Weights of a small transformer language model.
Training: a variant of Muon for these matrices, 121M tokens.
Each number is 128 + 32 x the weight over the matrix's rms, rounded and kept within 0 to 255. Layers, rows and columns count from 0. Numbers have three digits each.

# gate: layer 6 MLP gate, 192x64, rms 0.174, rows 38-104, columns 0-63
# up: layer 6 MLP up, 192x64, rms 0.175, rows 38-104, columns 0-63
# down: layer 6 MLP down (transposed), 192x64, rms 0.201, rows 38-103, columns 0-63
gate38:151144137163170137128168110111142105156138137107125123092167158130154166111125108160121101154126124085139126108096152170121133121098135078119115110100092156140146151171094166129124096070057125
up38:101133147117129178097139142061158122158154128108142137148107153147087128064103132090135078122151091153159135146095127097069149154178097109087115100178139160107137164143126149154114121157105134
down38:139167147161085142149122131135100149111139132117110148136118102083130146168147130136183115066148129133146092092121169173135087125110145152120099116105115158088141102145163079073144094106126169
gate39:134161091157165130158184170115148154147125097123153077113137123160130141127032145184146097125143067187165058106069110161106118153135071130165138112113130118131127165128107127128125145123075096
up39:129131120060114104118119118092115102134094199150188115153192143081140094174173171062104128143114157139127144086125124129162140093164181082111134176151177134049125104132134147152104144113102127
down39:118176177141025138128117110177124148106167129175112134140121179089133106064177105075149106131106123093100142153128105140195111121138191084156110159123070112156144140074159108126096118103124183
gate40:163113130128110064083138106086146104144089100142140115144170098170051091099175139131199148072074130160124119115124132173124134118166119134109158231134144223131121131135129131130102118171120080
up40:154177103128117153171132093138114118129129151125134123165114096127163090128127131180117120114171146124090154135158191080056073160100093128173129112023154098068155126144147182140098094094122192
down40:118072131173173141084078085156093162143156089129157105093139190152159130130160174130093166119209154075132177121090133106130135162122125095148150145097143123088082022144069204141105129133152101
gate41:182150094082149067198105161133101117140095125137156101124137138030124172109132096128132136145173131123179140113061164118114149148160064137094122129129117147110116164148099094169097136119132154
up41:111180175184129207121150101100140126116162138125149140117092140159151132104151124091076079106122037122159143135124073128131115168122101099118163106126105098115156121100126156150160148191126053
down41:125110117104082221051122166125177163083168139119078137135099164185120147119127137124138087105112123104123135122134113137141104066044157160142134155188128185157141105119134122095150113096138111
gate42:134132133175121116137129124155113092076127092122127157107129141151147131118093136093120109130134156156141157133175095083102110076160117128146108171138157154106180134135079127160196085154113140
up42:164142128148177113078128105110120101202159123144143102102128153133145096142160121099116128130142113101128080097084131167155134147146115135177136067123100121111120163124107096145121186180135097
down42:113113091149174153155163175115146116070112126143165130100108090127148069094144174086173094089144092128127147162168143160099112098111068178137108153110163140107161124151142102120144081144101131
gate43:112110080143094110087148084115173145121142110174149123191162128152135112168110178142117132135078119094162109145117094165110072179121132168102168080125084135162129167086093190102156111102086093
up43:087121163093133090106142117141186098120104092135095182177081129140142152131100184082197106113125078137103146167184108160181153139128191114117125133099085083085183071128123141173034110197113145
down43:165162130120126104203102152129134158131084163180160157199139130151124155136124130070122089089135188169087094080113093117142093157127170141099120169118122133092072135103123111100078192117097126
gate44:155103137180136113050148083127098136127108138129155107114153104185106114123112119154126119136093138128119091160159138151119144083132088141136128098127101170201160146136099153123191095143075206
up44:133180214151114123130171100123129193113080123102127147098144189084150114107147127091116100176079117120111088135094118126122136128162117123095090156134137197105137110183124120124073145126140117
down44:153073100095101157137117109122133100148134094177160128147113099123104132173104134088118130060159169104113145127140166134181107160094192150118121132159090117132127176085201135131129102071131155
gate45:153110120142119088114135108175090134125138150150104098122147091127144152123122138139139106131122095125127125088127141130097113092117160153147154094159090118149159084151160149144126137102083141
up45:120124156178114119134138080168103176173176101104118107102174121075156112085186157096119109113136123116177123132124107158145113139120091146103161157181128122115100135127151123139164182124139125
down45:075128096113084127142111141177123096132121139214159160179129178139089116153134135100153124120121142095110123121176156130111094124133116093140173097125116150162103085103103114159091117148158122
gate46:131156130146128127160171124075100122121109117147132121164088126134187129109116062105083078154094101109131140148075141125188113165187093135121111108089089197085195103121085111132130167194161081
up46:198087080094171200110073207164151156120096135131105192126105083054141170117092109127131125150142152125221129138133155134099146116093157136107059143106134164160140081111169159151116098095102095
down46:117144190133113139112127132129109107149188175200100105166151122094135134133077157140106079105155122148169088127106144067139095164090095119129204094145168112182114134085123142122088067089116163
gate47:102109126135130125170149113123186081157141093142147186077092065133165147106167133164108139152152119134069135103126071113086139076143133076143112104121142099060179088111111177109117172154172178
up47:164144086093139102149150147178119157127097137122200168135106077091191208173123104115141120136122147071122122162106142096116189125130090113038148159119063114136143061162114089158072147120141156
down47:201080112096190092104141166058040134168121163130137132134220163104221164097145160137161074145118123095066128180101128104113117141141136114106128150117124148108113094112140079105141163136114126
gate48:111141139050090124122115135149090130090058141121120139082121086183177107124164119177186154115120148112101158153147161089124134128113093166172082126140122201100127145162123080133089116105181189
up48:130133165101117085138101179167198143102185169169167064132153161110101107109149101128121106147136107059103147153132192062136087093193149094142111116113118184171144108089110146078113136142130098
down48:118107087102191081160130161150159151078100072169148116102154135217133166103153116080110081126129123131116184146109108137103139080128138079141134114146150151179108168128171096152123120133091085
gate49:112138139145195075184099120159076186122144120106178100123095074137097061100140106103214121101099166133090155085194133196121088162106188142144099174171121132118057138119128101114126142145083121
up49:142058139159086117131134087156207108153166184140120146108209071122154156189148126055144140153155083181154107125154070099097061058124088132105073099139135166114084093129163166145134149161130137
down49:172144177098053126077061115155108055157082113144116172087129105167064196139136108117127207113128119112146144154150149124093153136137139089153152148121095086176096148162070146094170133117175133
gate50:155104132101120109085107132126195172155156093171100211139130121143075079113115116103107107152127181136131143124087144135170101134101118113175148096144163108171141101135129096106145138100111123
up50:031091117100103148107153113112098160143189101137166159123132129150145099127141109170144157137105127111142090118169123109100193129113153124124112076148117089073166099144113214161136100142134125
down50:098160177139126145142157105130081093121113171107130073122115161131137118111194109140154136152132067105074147136138123157119091097040104168138171132125128160116092156130152141124106116148163077
gate51:142126074153128134150102151090121105157064135159148086079170085190114171126130140157172112080126201126156134088115066105066082163105103151152150118172119108106156168105088191170134100163172125
up51:121135180143164101052113141093198124098143133134114159171108157162064147154207123144128164164095092131139121136114095159103145092171187114126117139152154100084124012098152085097102124107116107
down51:097161141120126121117088102118126121150170135138168110146090059171159151173152146089088128073165144052109076123141180159167088153127153108100114114153139162204082131095116113081138193099148107
gate52:129147132137130112156164072132150080115129113182101147126096108154060120193099125194057079112090173137173131100126128116158154148105118192142114110148137128089141135077154082107109130154158115
up52:096134175172137162126132175086143146095121100106110135086154125155112125073096157164117131108062101138077179159134127166114127150093129187061161092118063116206138147179147098116062129105138089
down52:066082095097164153118164182149155103113160129068176057159187121111088153080138095104118145131145126126179138102139127115156175165097087119141108092102210160164124056116090122078139108153177140
gate53:093146142151149143134120141116099097142119153168119103067102087108153182132111078113118176140104107093113155125109159166115067159143114142162125120144142118136129205118131133093118175180119093
up53:087115124149104126103089108079112182119129106157123112108145152122149110155184138144171157148166138122148116122135153125131147142178167062133141092139104144140121160130117181111114131081110127
down53:131142097145124124182187130134159148164141111096167129143100117106065171110084129163118031143145142126128174179140117130130116085113123148136150125110156109140096082145092097124133088168092134
gate54:079155140122153109159118162147116181060145113153192137148112099143114133148120102111129129144106090137132089168181135060152150094094135205156130090116101150142153197160159082078102103136083082
up54:147129157114104115111146141179114059176141141107104173137103161113099124111130167185115134125088116062103156100182142149036099117097143102158062146080124076135119154109167178131163137126165218
down54:126141142119108131150092124086098118202041127107110157107130096190135183131121074156197073155107109118178094065132050144148070166122137086198137142131117179126113125093113192149145187131152158
gate55:132101109123161166113131098147169140120146128128122187173120119172156109057141132083149141140165131099117136134118113107083093091156111172090135072099145172149130127108160143088156106126076133
up55:131115130200098090126107144093155158116064153161084124114085076112099105117138187207105170141172145153090156103162100120135140117120056198142132123137096128131079151114115086176156125127087115
down55:196176189130158093134111150120140078162173094130081117191149197135122053150105111167078126083103147104119127134080136144135116168154101135096137126139147097134116078105096134186157096105131115
gate56:166138096101160211150158155164157082107131063113112096135087164057171116139095116138140128171130143106107111127113122122127145137129109130117174156148086092109209089137104101145201141109131105
up56:163154183179134108114140069174083102141138127123066127120082124147111118152131107093080137147150132131231150123093143156170145114130130091093152131108132180139155124105128104145153115109110064
down56:089123097123100162084076106135148101152190195175159119131137136133116076103177134161097141126072175134121098105106155152154121102111105157135140126146121102076159152136098114150111069174193161
gate57:146131101101124107165071135113163107160137108141130103163117116168162178160077092172146084064116117116161178131147102122103103108183151111145123121118126156133145105146104125171125144083121105
up57:166128077081145077156131155092130117142098117146127121127096105127127137103106135188142135143143161105126109160144156167147103137124126097138140126124175094172148110050146161120112144126139147
down57:141166184143126132100120175106139099116141111122108143107112135064100146094136141086090128141129113173164109111124124166161079214105157151102090109116115152119120164162129103109134152096093124
gate58:091148152097101119131138082172166121188106080125142149136146122111158114174181142072149113105098180115182107085075132122105149102142170198066130093154156154116155148143131128098124132110141095
up58:097104099084121118134120146140163133110149141150148107147162123105093156156114141147140144081064078107134097070121186085114147147088188104152156155183153128118181156110155110162052100138093126
down58:110150130142209104091157126129113140081123168140162122114113080169083185091077151144064191162107076137136149107152117130131121158093068077120125119158084132098157135160105103109121130169174153
gate59:102084107167184126103149077087166137094132115109113114117165119119141126109123162132127131113153113126178106136088135108155141123166101158127158063142121054154156130109150146162183118115093166
up59:095182123139100062080152107130138163091136145180140108091060115146100143079120156204106111125137148145121128136132130147155133136131089123164140128095194133145138124138118120111115131155143123
down59:191101132096102149146195182055117123103166128083148094121162104149108130155093174136124170133179156116163126180156156143085108140155108137117141090111142117135096161072092117091157115125110101
gate60:125103100125189145124197132144123117081108093088178118180126150073122123081089164130116172108144125131103139119080174136154100183137119143100075080159109153101166136107053172134183075170160176
up60:120172118197135135165117109136083152097174117187115175083172124146140118112062120073094131144176090132145140105177142088032057125114118112118190127092181133115178164119177146109127193104131096
down60:119081160105068151123201135169039123157089153116162133065147126180108120154133141104140066122120115140125112094089188071146115182107137077114131161172110172151076093129070168221157085145112152
gate61:142130137171201177136081081144067081125115126133129090179079119158090125109097145172112071128049136102082129159126125161134143133201131179102110123143121128152157046135146090159154114108135128
up61:094093112104100129127113122116116091163180133159133124083124149151043094098121097121138133104133171157123104159123181172150136114116172157096149113226146121191153106137095136100118157152149157
down61:129132097162096085173132124139156137126079123117108158181098084142163142161156085179134142141118093136131108123103100123093158159138154131120117133166114070077143105188173076139135129149079084
gate62:168155128125131088126129081147138177138119098177108117130137102105093153065128113158160098118103130134168085156104121128122178101117134114083164157109116121109143123137133088128142158138115100
up62:081109148106124103125147146110109123171139070200148111144133118155112154131103130176183156134142103142169115129134141185115140112106126131117137066108120110105127161090162107139066168093132116
down62:126116137103112202087116162112177139111125175123151121084154128112142125159156093080120101106095118129110130125160156162150098163159121108117106121144189062120120154173114133153165080143083117
gate63:113207095158149082139171140079173146114145089099157135080104081090141146112156096068127117122205162198134136123086161119160111089179046130148096136119119119146134163145132085116129134128140155
up63:126118146149139139088096088149127177117127172107139128165145127094086189140044087179113149104118089052124115184159134154111144163102195128058142118184086141100116153174104099155183164135085140
down63:102093152114120099067145070125146136142092175193122137178117073126153133119142081095125141067111150153121111091138115157149133195162133091076093170140105142084101137120127136176179149156087202
gate64:137130155137197163081166164139144150127105134062175122078168149159148088132169153119094152133077141106167065111104084143151121053137120171150109095069117129170069125195105123092048093164128156
up64:137078140186145162147104178229140131068113131142112083119119142114126128110145131101156159128100178202165112140156125054154147088108145157160160141126021084117112095156118174084121089141136087
down64:131110118122149138156111133130161114123077080129113172124107128133203112077154134191070164129166066137115105187176178179142159110124176118159136105151052112114123089183108113081111125116102065
gate65:089062139101077131146111075150112114111147111102138120140123125150077114103124170165119141192021151101062155115121140112127113134183142172127148097114112178218088127226126135150133152129135132
up65:119146136105088155112116155122115170118149153087156201146124118198128109074095164089145121133141151092139104051171147099161126090200153135101156123101133148082087197115164157144129101073092193
down65:124132132110133103041093107105170104171130121122106142061114091093133133195078123116112102129139151133127112160077234145196089146147115109133064119142150144167150130093171144134170091153196173
gate66:110096173092174106167126121129063125101132089095119120100209194111078118144114171171076099141098143119129156152134096163196079122140072090094176109142136135153135131176189055142058143140113089
up66:103147117149134116126178102177094124087106140132077173123163104139073098177163173158062150123114097111134121059103144172156143119091129127174140193120113144175175085071106052141119149094148145
down66:150139098093127116136153121154108132162044110133097166138152100126140155139166057065120149140101143104178170143193116117087107119143115181157165137106128156136143154078105065191130122104079122
gate67:104134129165149055211160122144063174137162149122148048146107098147051164077120125160076125119162150140090141125149074150138122144155130177079178153135108145114147176111101155090095138155129131
up67:117101171078183174141132182105127114115094121190192131091122158094061141064148095122103145084095106153095141147167118118146164073135128146124082123142154107106153129092144093196151150205125097
down67:152142083138114143067198091061081186143052077105121112099163114142182153142158096102168137142133099111130075137141134138063168163099145134152124118098156150112138103150144191115137126170164082
gate68:116123067170117096054107159084124083093129129181202128148172053117069151045191151145104142123114171175129110115054173169131074105115171134105134059084116144118112255145085109201146130178108138
up68:138092161091107120153136195157162123127028071171115093147148111115138157183070109155134113216105098086120129162104111092130136091161226135138099094130141171161156161119132085080191121132066135
down68:106117075122178146110090139140131112123198107173143080146121146079158087169081157125123127134089102083116138129124124136158086176089063115091105142157164125203106169143101135126159139125163160
gate69:136121128102140037161119091120151167131141093089146167137077121120119124180176117104097128135134185148142127078148124095111090118075114114169151143156133096092130089132115183090163111185110199
up69:122051117108121107064088141139145134169200060106126133087174141174117062098177203171139133136096123118111167113111065155140128133100161111126116134125164166121120188151171120082149173125046114
down69:117102129118166141152118117157114172104162162170086107078184076178100084140133172123122109168130140128151160139094188112211107095173105118160097160088115204143088085119062036117135100118119135
gate70:137138126151085128086156171101114039136086092225168120153167081086139125118159082135165123156046122135160100137110079215112108078148159135096111121124143148131156195122083114169190096175078116
up70:079138093132125100080087099105147085171080145144090115164157027161140171107132076185130137145153160162163130112158136150147114109188153139118142104079183113107115169130203075116098136094154096
down70:130164180150130098087094126122118093142132096234136074110126140089116119125111109174156149154088105137123123088137110155095150099093078169058126111149187145202119113124177097075164115155203163
gate71:081109169118118129112158110151159161097135131138125184155119165144156124118090125102128097182111119144154133139087124123111171119090138108136134067104098138175151135125141120097137074163126153
up71:139132079158094119146076106097101085125092134142157108103128118117113136086127124148142118081174156121097171098165147131084134126161103109167166158172171082147138140124183151171094144119120122
down71:161122150140117178124127114095169123135151202089128126135147146125124119144111128187123155116139102121172121120109107116147133138101084095089128108106101105113108143145110131101163115176103132
gate72:131167146180123133148106117088133131111120102105146158156078145055111105154082127161124121128232127104094087128130144172094134120162089156084144092158126169105112159120130073169204146099115146
up72:099137139109170098198109129092068210146112092102109152092163099066130162160108172141096137102116112110159081125101157099129117085089171118141157120157125128169147189130118056156143158124126134
down72:078169126110124149111163145153145114162119094090139092161151100117085065176149166103118143147102164140120081137127170093076085103139123107111132108123146113107223179118134113141185142066131156
gate73:131136072134166099122121125128084105096141097127139090082150086070175118118134144072144126139099117181162095140121166168139165121095124142110089083160142145155120185171190100196125115105093203
up73:151170142201137130123128086143113130128044155169131082144186058107090135090128114119090130120154127202114089195148136104141140060167100155103119157056174159125122131139158096109172114102144116
down73:130146180121101120142075162064075123171093090147212126122135035049109117138136168093122134130069112142137079106126173107137115116181147176145092122130168162138132143151099061153138159147129181
gate74:174163161129117080172094110153104208168145102149136096150095116105159104121082149095172090035182120068114083106101092119092138127170128201092173093110153139117112157149110128176103107128192190
up74:139182085153189180136184090137158082096140141141147114200132123133106151164081154109145098151199098147098114146100151093073103129165073141170087123034136152148107138137105151069167104052131127
down74:096149171128213128086088080172168135118158176095138072108142076144131147115095142081107149096131145140109127076085140216130120157110121074125088121234077115146102170183138112141101111079151137
gate75:110098176116154152100180151156149143094159141170099133104155117126147135131181067139149113142046134103152112164167131135150126143097103142116067101175089163064109132161154191118110084066056105
up75:133088127128071080102120076152117128196132141143129130102064127148077061146188173153094141138105194096127108116113132084145091123097156125157191147191141127112199075113124161145142138108100131
down75:168142169150094137081127146129102146092180106092115099174115144075090127114081170161099055149130131129117160182151136151184143119106117151101157194113118116208141108073112117120159044134113135
gate76:152084151152098109100131115120140134150113165110084118111131108117096088123158172164074120153155136165139109092165117126137083123111119152144207176214147132137119095126120124135101142133115152
up76:121107097187078100055141125104111135151119108134109082152112097161114160110100143131098207157148158104101112121126158132146110117127161142152124165156159091085091103165141169132127126123084134
down76:106106133107149159152105143140101100131142110122139132157139132123142173148150134082131121119104096166097124092112174156122156139146132167123053138146102110130110118178147098098086046086160151
gate77:186167117154158114146131140124119171129132049167179135153111135121129193140102060113123147147083142126154179140142166155065089113158146082107140116071158188160082072154160114125108059132068098
up77:090138121220196097109115161085091145124062139075154123106117097118098127129187142138077039129135136165200048088120071102116174167116133138141143112171074108144145191101155125143130192157165163
down77:120072100111111148101181049102145143111074119116114097176151108099169166130084147129178118064094151117082109151147135203082132094091210114212067097116192131126169128174129156152150139188116154
gate78:165083137132101146118134131170118084124103163174175105126084106106140161130131108168137159141040116141134157102127100140105128089141134146149144121149130130192102160109085138061180105188071100
up78:109121126126098108143142156126123094151084159143157129108164116099136158164152117144148151172064116112119182135113100087125129131148156100135117109116161115145103151140087119130126144175112113
down78:110177112116140118132135090163119132110129108118139122130088156152107127144120094112158107136175159135098143121142103130109130094107116166150158137109143124110117126136155143152107110115193149
gate79:139155148114180152168080186144124105074092070192143122105155144167071082186164145110118137066081175137121173164185094157066161124109143163179105152136156093136082141098164123135097093141124082
up79:081151105070110076138097174115170107162118105051085147150117175172092106121134161153153145169126135154092110122137111179177101088141218145176195113118165146099129066159092059102182158114110108
down79:118175178136181121166093122181122079081149142134128129087112185171057102130120180158205139125135207068105091136144094164127113063181090084098133136072159131150142099094131144139150163053096162
gate80:116174088132158110159175087114148111095200142116149074158127120097087096165120151100167161163119078083090101109148095173089056164153078194192129180097143089136078171149174140165147113109073146
up80:179166141116117125093160104134161131106171178113079156118129127081181177149144174099095117115100105176143144146148119103133164112169132050034102058185147086104106203131084139144085037138079211
down80:165062186140184135086120115191164112104111161138140120154134128100097109094134123163122025152111119162172149126143039152164171164124104160067185164163109082118147043073069191061090181134158113
gate81:150078153140074156157094117144121131151101117155096130123057161142154190099173109107139171164097112112110155108115079137062152116111137148083179109177108203127118110140123138105093181130130166
up81:088139163199128144110104129109143182182181148142176087110126118099090171111080153139152144115117143120073090108122157150180158064166073060153097132152167156110095120144157118145139091096126160
down81:140144154162168092135098108124109114105183150139137093168164095162111100175093124114149098130142149129114132139131109163147155142076074214036113102104185104124102104104176172131133103157091079
gate82:090137134097151116191154150076106153140147102151165107158164127146127094105128111073101127102141112111084148151089145116122098142153123151097109123103181135096173106079171133194136041164106197
up82:151153097108147139124107121127118107199125110127090089190110139118100092093149144094156133112127156140153159090169099132084136129116084116163116133156181151138127138124037167040141113139181113
down82:093194149140086119115116182147099169107124174095077128176140114110080116085192061115173161096087127152135120099148144144095094144134173146168116104108138151097117118093136124138154156121118155
gate83:092130157115083108179169131085170133132146149166074140181089078113124154092169131087128165158159151088127155087106089153078087089066088155094136142100132207046088161118148182140176103188136179
up83:166142149146199156083154133101122116109125137125145156111208136120145078143148186130127161177132072107123078114081169112120137143158143136039099091174013142128164114082093118126128120143165073
down83:122132161126053157064092110166152127131142132123140145184123116074099210093156117179068134100125142164137088107141132097169147129112098111219121143140117141183105092111107084131150132052094188
gate84:110146099150188154133142164144172097113104124110121131161133133177162102146116136044171161180062075100148113109152112093142067152152178164117134108108101112104162114128172142071102089103102150
up84:161114189132134150066115131090131137168170181094174078116155095157133095118190142125098125159121121175159104120134166121130099118113081130120118120196087140058094156105116113166103156103098116
down84:135162159092145133117150100145152130092123084148164115095145105142074151122105135087116172102127093136068176166129126176119190099132159120082130119139128070155104163123044131117145135123191171
gate85:174110133062143099183094152134131123190138094157124122141176099081119111116112138124125152128143091114123175136130132171160123114144112125114130130119108175171125152146127130123174125005098196
up85:138180108114159058161089144104119095143119097168136104086102171104149119167144103123144131083123132151118160134117144135097152120166178169100110099133161115139141099128175069128083127140150105
down85:112145102112077136073156114108058146164147152203156166103161135126134133112143094115121138101081138127102191116100173113119116121136117099145117158088105120139143183135129122142183092052155147
gate86:176100154166089112094147174096120157136107118128103167124117128170095154116130140141121164126130225161092125168110081132119160070113152121191107103173107086145086190129108148069115101095118137
up86:102107126127113137153100098072093119143123135148139169132147149153069107153083133168140137141152142146093163125119084187117155140165106174099179103093107108112148124141183100136109150144111125
down86:164145123085152126117116134120076184115103107096144124146097137128158167158129111111185162131103147139105148108100102128165110105125145107082153121132176081111162140115119183135098198098137108
gate87:133136100095142064180127091137172101081121137092142139103193121090159138113153153121155134149098089170149102145069135182147137107129074118101174140098076223123181124191139120189097084104058102
up87:076123132101141114155175112074112132067123151122130108155165082063158134105124150103188113120148146144148101214020126183194096115110110127137139127088095102110151120173163156150116111197161068
down87:132155119097122126108107097088124193114108127086153141135127102100238168176082103097102080131160143201139140155098138138124088146206139112146098088192126101112078109116162185123154069150129119
gate88:138191084151141122196124133131129121088091157112132102150103125081115118149122137129158062104175176145154111176113140079146074139183134143176113154067111121119121102128085168108138078130155091
up88:117185178089129107144115101111141145115145074132109160142155158137101125159103192166159078152142162122098142092135112153113158083106114126168094093123135060098161121150101119120183136147123115
down88:143108131168090120140109179141112174155097165131148120150118137145138133129149147125095110079125146101153011113166115138135158148146164149175128121104107131136118090093123100072120168149139150
gate89:156152100130055081120147112191100126103145096162170129148048087108110134126100144154129170094088125129070124164108127175106127168139159114068104193124133157155117144145122172079096117140189135
up89:129120149102183154074118123111137192128148103108081113109112166101128077134142148167165150167059096127142160165170148125189168207101096146058052103144062166104127134146103066133147115161107144
down89:175101103171088209150116120159071097161136141076102158095077157166109150108190116191167121077101149154068117113165151138148184098120151125110077128187118141101070100151120130159114089097157055
gate90:118081087125123088126146185190154130116146117127155120138102103147144131169120163135093142108202134194133106129083115098180092098103161082164094122151152138092113133142143113112097131118093166
up90:097104135076054170124158098104140077149136155142178168154138089082113112109127071128185127160101113142143117120149124155151207117120093142107099127077131147145086133079109165085191134143180082
down90:123119097090118128163131084172109137052158118161117154113159117143133121174174135130107137130199142089141081185098099122157080096093191074132173145126136145076094104111116186215083149096116142
gate91:178100143141151130156101120204152071161129108133189162114047022154172109118151090142146145099083212068111145160132119130128162108083131115125144146146168173112092096150092172075116113132156120
up91:160151123129125127151150136133139143137117103132110196152111126118127084188172156234148129081185104147139138097016155070078134144122167110158088039120125054141168160066165117106156062140067148
down91:177137157121101097120054183183151142086101153140103184183108137173126057181076152095142125139134101104051123094114106170165134084219069087022158178137127174124204100119068150164143175133111096
gate92:091093116122152163198134112144107099067164131137031122168118131170166175140113117118137136142192130079103121156110114166139170121071138059098144158168157162113089145143105100105088132138124097
up92:117126119120140188099174151114181140152142139152143106097157147141177129061096174088092097106093145113164167095121120139140086153171118082120121143166102079145079136079109184202135078123113153
down92:083136115138151101064086104130105114158134095113108088156155137087140086131122094131127155131113176184167140133073127147158113140132072190127151116058127129141070079138159142134151133196187139
gate93:123165140104114127130174133149098075164075142143104126150112130081111131129090109158176137121102073129139107190145136153131162127177142132120166099147069137136145145122066119079162124133158129
up93:106109109119090151091176147144099155125158163103120152157154164133125093125145101098116120085136101080128152123139089160116134137074137134141117077113186107169133118191159160166099098125068192
down93:138192164147078152100089098090132123109153118120109105068103122099153110135110165161149088149141153143137076097150124138185090124151139100162135138096114123141126155141127109095158081124193117
gate94:168174155127146104169060136121147094137084068123136126152082115200118160101124155094091093117163154167130148120111105128145095105049163111154169115186164128110192151171088128113156115131106060
up94:156093096129100203124099142146140151131106172112136067113129109141143170138109099162150167038147099089114114134134150083080165105127128192148128140112119142171174151107135170127118116067114203
down94:088116214209139146129132129141193141158133116064144153079154118135124132168090139104087073156145151136129119102124125159143130144097070156103151100086185102122055090095170157111095146119118096
gate95:094169048115140100198168139171127068134139125168093164137173185124137081159095159180100135107123103109180096062135095162084073111169188164109121169121148103079132150137106111088113175145136133
up95:138170130180194128162142221159124161125093178154078130113138065129138157075167103090066126124137110106088117177111143098136169120074095141071114141129053154167152140153095113121158174072134098
down95:139175109147129101074146162127123134131125090064116137094080060066103137144123092102120209114135157075149188226169085165131154060153171143099135164154165136178083124152131119125149112117125131
gate96:162114084099134126151141115093110128090156097189093169125143127176131124144118156151112188127069108104135097149111090117082110182141132216083218151071103135115115139053096153136142137164173113
up96:146115110114056152080109112116204117126122097095117155185000118120151115102039119150143142138195132083121123207120123201187149118175168149070083134086112155106139089117110134144170169105141140
down96:127185166056081104181108082093037156132075129112110149228120101148127070163180108142103133103084083128150152116157179054111124113149162111154187144157106133086212174108118140143163155168106091
gate97:141108124036108137184128163090145126091092069102160137132154120096141085135115175153182111119155107111144152085173134143150111120131092112102147063147129147176183120102114187139115083140124133
up97:116148058124125120126205185153095155112133139101111077175140146104171145115091124070106138151207076183111109183087191144119122147114165113085109066127121160164126106135140124155114083129091131
down97:163119132115113098118076103123098126045132127111124110158148097101129112132150092146159106127218116119059157138157115144183144087154179127120142090138109198102073141171163179157135110064152129
gate98:119162134118162155157186153113090151096086105151160160113142160143105170079129126056106077154087194160199111120085141142171154034100119129064131110143167148165162069137085114112166139170116132
up98:080115071071137050120132141155113146074141177149106167148097111128164176148101158120149163201088127090118095166131163136172129137107139119067117162146121150197123122127100162014103119109109148
down98:099135161106168153061140138160207119173090127115077120125143111106133128104125086144121087096158139128151117138132135117118114225109065094167168144166118108140059133083143157111101072181184209
gate99:169143132146131159143139078124172134146121106154138156089133121086073099174122138162098160163094094102146114077159058169083138112159134064154144111141116100204090103140140163157165129142141171
up99:103129138134124132107175113172151128141192127098089141149100092033168109078126159125154101108151053135132138116166151120135127158146116144099089126134133071130133173171184145138094106128104153
down99:116127091143151095195114202125093132109140079111146107157166215122091115143205135169161159084094101140117107124140133133103119131106146150078107109118117117100141118098075182132168164091109083
gate100:128102140119134068159101150150149161117122135142100085131165143143093206117109168134127154185072190087136118046095176103101037110181149157132102178148185130087141141052135110131062150122157128
up100:135123118108138107092187172168113065131129173065085150144159160124164113120111152119151190182116175097144100106107103136157065103145058111112096148115139153153099197179087131074116103076194136
down100:143172145107175142176111158123126138181098104088066110133134080081135107070086160162200142149127180105196172085103127113122109134157123136138113181072118124143124124191165048195103128095109106
gate101:129135109097175130098140169089113138107145146109111084073100104130132113141105111100192137125158117158122100128117113158135207092153121124133131172129114231121154161117168084134117106196087160
up101:123102076109094109114136149157200174082096163116173144117097165141133191096097101096186126099115135081132087113081124135159128133157105154108161122057084160167138175144136164136101113121071173
down101:108164014084128136135102126107094106156086088112120125081105105112143146113157095060168150180116134067135143119109199117129148119182128137120120147120143170101163147117165193103160157169162126
gate102:129172174074190078155112115131094191125119115085133170126113133125107126134139151093166113147151148109158107188122099124151094128111102132101163056136055075158144122155132102159157112114159120
up102:134113142181110192105161153128112140126143190140160120133090179107102168105134117164093164122106140184070104037127098134108091107109141165162079174122115154100152145156059179054093078141160162
down102:175092157151122070075123137124118217063162179098115151127109148072075113145159093076093112132099154095137147107127095096232148105086117135133147127145113144148207136150135153160125168062116166
gate103:127142142134155147090098144126131140104107113178115128096177132145084115120118119108190106107117178096126109148165123140164145103120155120121099109148080093141165131196109193124146111090117083
up103:108121096091139130164088099093100164176141165114115134130125111118189127121105118162152098127084146118109142124134131094131088088153167161119137102127119135151120134158126068142188156135099170
down103:117147115115137130177136122148071148133106078155137141167145115177110163152137130127120108185126140136146144115145100081068096117139130145120162140129117133120083169085081136173097112140153112
gate104:184141128147151079177154152146141100097081127101133143134141111074094152077099130119087093090168111068158172182089124154175103173121157124142156123134176105101183134088103126174101114130103141
up104:139091082068131198113052157152193098079118102098164121150123152098076092122133158174115134129131097130095073124171154098171137142198126171138190130113135133146135174093180082122137143111093137